Part of a small language model's weights: width 384, normalized queries and keys.
Each number is 128 + 24 x the weight over its row's rms, rounded and kept within 0 to 255. Layers, rows and columns count from 0. Numbers have three digits each. The size before them is the row's rms in percent of the matrix's.

# up: layer 6 MLP up, 1536x384, rms 0.147, rows 1425-1444, columns 64-127
# down: layer 6 MLP down (transposed), 1536x384, rms 0.0258, rows 1425-1444, columns 64-127
up1425 098:113144134134136123087099115108108144146132154142116063124156123169118093172147137124107178124129145160172093130159097134147124112151180151108107116172145104165097126142108144069118108108139092
down1425 096:142122099180100101162132133178151146115125079143108147136076161129161108092130179118169143097176144119116134152165140118135144150143112132150114139151122123102112136121113141111142154129155094
up1426 098:148101119147116144130133162135129134133154135093107113109149075136107125132129151118141126091081143138115114084145130146140172145143095104124132130108135150120115156169088131095074141093147144
down1426 097:125094126132114064124105116136173161122109132152138114167118140160164111159099088141113164161114102180170183161132111107103093123128130129105149129132129077142131137091160125176148119150106131
up1427 094:124101116172146130113133111109115082150134147134135154112177094118089130158144092159105103136096106075143112184099151103094165143132125128109146110133081173091154129119101135108143101167130052
down1427 096:121110160151145099128171134147149134112128133120143113113144125088093136146193068134111077135132119117130136127124136142113117152144154157127115144190105117106127139114124142149113080145151078
up1428 101:137128126132134155112121131159121097106095134142127109119107164142174159136191108122134123108095130181159186123146142178115124120077096143106123139159133086175126123131122120105133137144145177
down1428 105:150113123116072118152127103151136066114128146143151138150138129151111144137147100126119123183067161123112138127136103107163121145125108136157097123151120119094101191169126114123108131157065163
up1429 092:135104130115133143126124116181175074084144107188156132135180129132133135138172099098151150111121114144118133139139178121126177126137154153086119125119117125113091130084109101136136133123117153
down1429 094:074108145122099144168092125146143138117145130133121145126143151120135123188145131097089136151156162158135109146138122156144138101111188151164153145104097087076141127147129112120161136133090147
up1430 106:134091120128130161122106122105105112098092149159138137119116095138148147143123084104139188116128089125107136143150153135112124123156107128114113137112126153168110137159107123141131141129116133
down1430 107:102171150108093132138137147124175124100127143108080117140117155127176127114128137116131063141095162136127118093120127106175108110127140110119130117155100103122136126146156166115133055092150203
up1431 094:176138122142153115114115142092130096134138151117141139093126158103138140109076102112133139133097125142135108180091138147106100127095118129161125133117140111137126119097176114164110067105124123
down1431 096:138129136124104100149123094141153078171158122136149141149129142124068141118107083162125107152146108132104113173139151094164159154117095140173114156131166113120132077110183111158116112073131112
up1432 109:124182126120115089139132143152142123094112149125138086138136142156126099099118179123084096082124146128150176082123108164146132142129184160149176131154118091076116155142105146142115152099128122
down1432 100:111171141116111108166125137141142144163132129132103139143104094110143113103123137122137120101069129104113123092101143148121142093142112072134123137157078196110146128129153109099132105125084100
up1433 116:158147120108125137135138096122104135119090139160121053102183097142139119124119117142087150104114170120125121101178116123115130157130121122116084129116129106136136083136109133135114121125140106
down1433 112:104129117100149148118147153157114133109167147138174084091158162116110120114089150131105163100121104161113149097119106122136116157101121155110125135059161095118174130154145130096155124105089149
up1434 104:114109113087150128140187121112117114094121140100107096131137153183118104136096104165132139112136139169148065147134110127130145120122132087144107129107124114137148125113132137119175174101117087
down1434 101:080116096148109146158080097144101119163123110148111089143116128113112140130115101155121128174129104121084109089102137132120118093113121164096157178135130121111096123117133091098097147164108137
up1435 097:134114156152141106139158122118139129131091160154175138166094134124142141097145102147114115096141107122136122104187087119101134121109133133130176137126110103112163135115094148160120149142147103
down1435 098:118153119102113123111107098153146099108170058087112109127193137144152113153099146091106120165123121135121120154106108100123120149177139123089125136121139128143107145175152152122141091108108151
up1436 100:114148148127169112108092153168054157085124143132093162122120129140096116163092136078119154132146136136140155138127140110127110159112096147110124137131087173144150137154158127097135098130158081
down1436 099:144155104205113159105101122107157095131080133128143114101121176112101142179136110183112093101101116139202156107156098123132142132160172119152136112111133107148097115131158114093120151147146167
up1437 098:135118129112082112101175156135122094130139125149119161130095106125140128123171170102151106091116180131131129156120141145127148147110183148136123117163139206114166151135117109156101127123141134
down1437 096:125144155128170142111090103104128100099105155123118174157131124110156114140118117178098184137129151117152120112107154111151127141118108129164109113146090133147144119146129131115152170147113108
up1438 101:117096096136123133142098088104135123133107146134205123122110107163106148176107136164149111100095126118116135164111091094155091131133138142114153111100113106125110136101080146093114181094151147
down1438 102:084079154153131114119144098191140092090132114103173098135108117090143121120136160174124136099138132129136148144126113082090101187114100093107168089124086114142142153105067186128137116162103137
up1439 096:107154126108096112153171150121125143145116156146137116162122117123148091157169089113104146126124141109175136106175136112079147136170113125123088097123081128098154127142099144128134098107113170
down1439 099:120125105141090089134100160122127144124160116105128113123125107172100151132134113139119131105133099142096131095076146094126157143092093091095164123158162127149121132110152121113119185149126131
up1440 099:103129122174087111134131129106154104113092130149139161089168118140114114154168100110110108128161148137113149132110126153136148114132143155094133145146094170137134108110108166087155105116156133
down1440 100:090134103224122134129110107127140129131100141138168130114141124151119102148164076131112145125159140165136150127118132153127148154140129148090119119132111168152157118126150104096163132128123099
up1441 095:099159113148103131118178124147153122125118090116155136143148128096109130130150160146172138158096094103137123131129115162105114136132124135108117126087129157075100139131075138121129145101149145
down1441 100:138136130108127147100169097121166114117117100146144119170124218159150105097114114148124118085152163114121113113135114118161094114124130161106156140126155155110105140107111135135193160128122055
up1442 108:135066098135115133130145108168148147167111127125112125122097140170138137128158147153147096117160110122155151144090121121116135108152177148141151129066121167140127158136106139135140150146138118
down1442 102:142139111174120125106094131119133171154133122138103152143139132113067112115176086126153146122149140136120062074149133105152151145084115104149119138162105154116132118142117132125186150146110157
up1443 106:151157123142130124103148122153106140085141174133160111113115151087119118151109103117107137117122111097164158162164117160137161126141095130138157106131092122133136149123110134130109087115116128
down1443 103:126128134145119137114167114172158100130116109168141125127123117110138128146122111151134116125122147152099133155083121122124134110125136075152112114097111133160107131070158184132160096145153129
up1444 114:124113114093120139133174136156135137120117121162096132179067102164146155163125171116122128097130120104149115116128111143108157096133175103140139124068143123114125180107160112106096124135159117
down1444 104:146093115128116151108128138133114188154131116127133100154141110139143159173123118212169126135123119169158113121135133110167164127116118113092116120120161194154146160092083149135147143160121147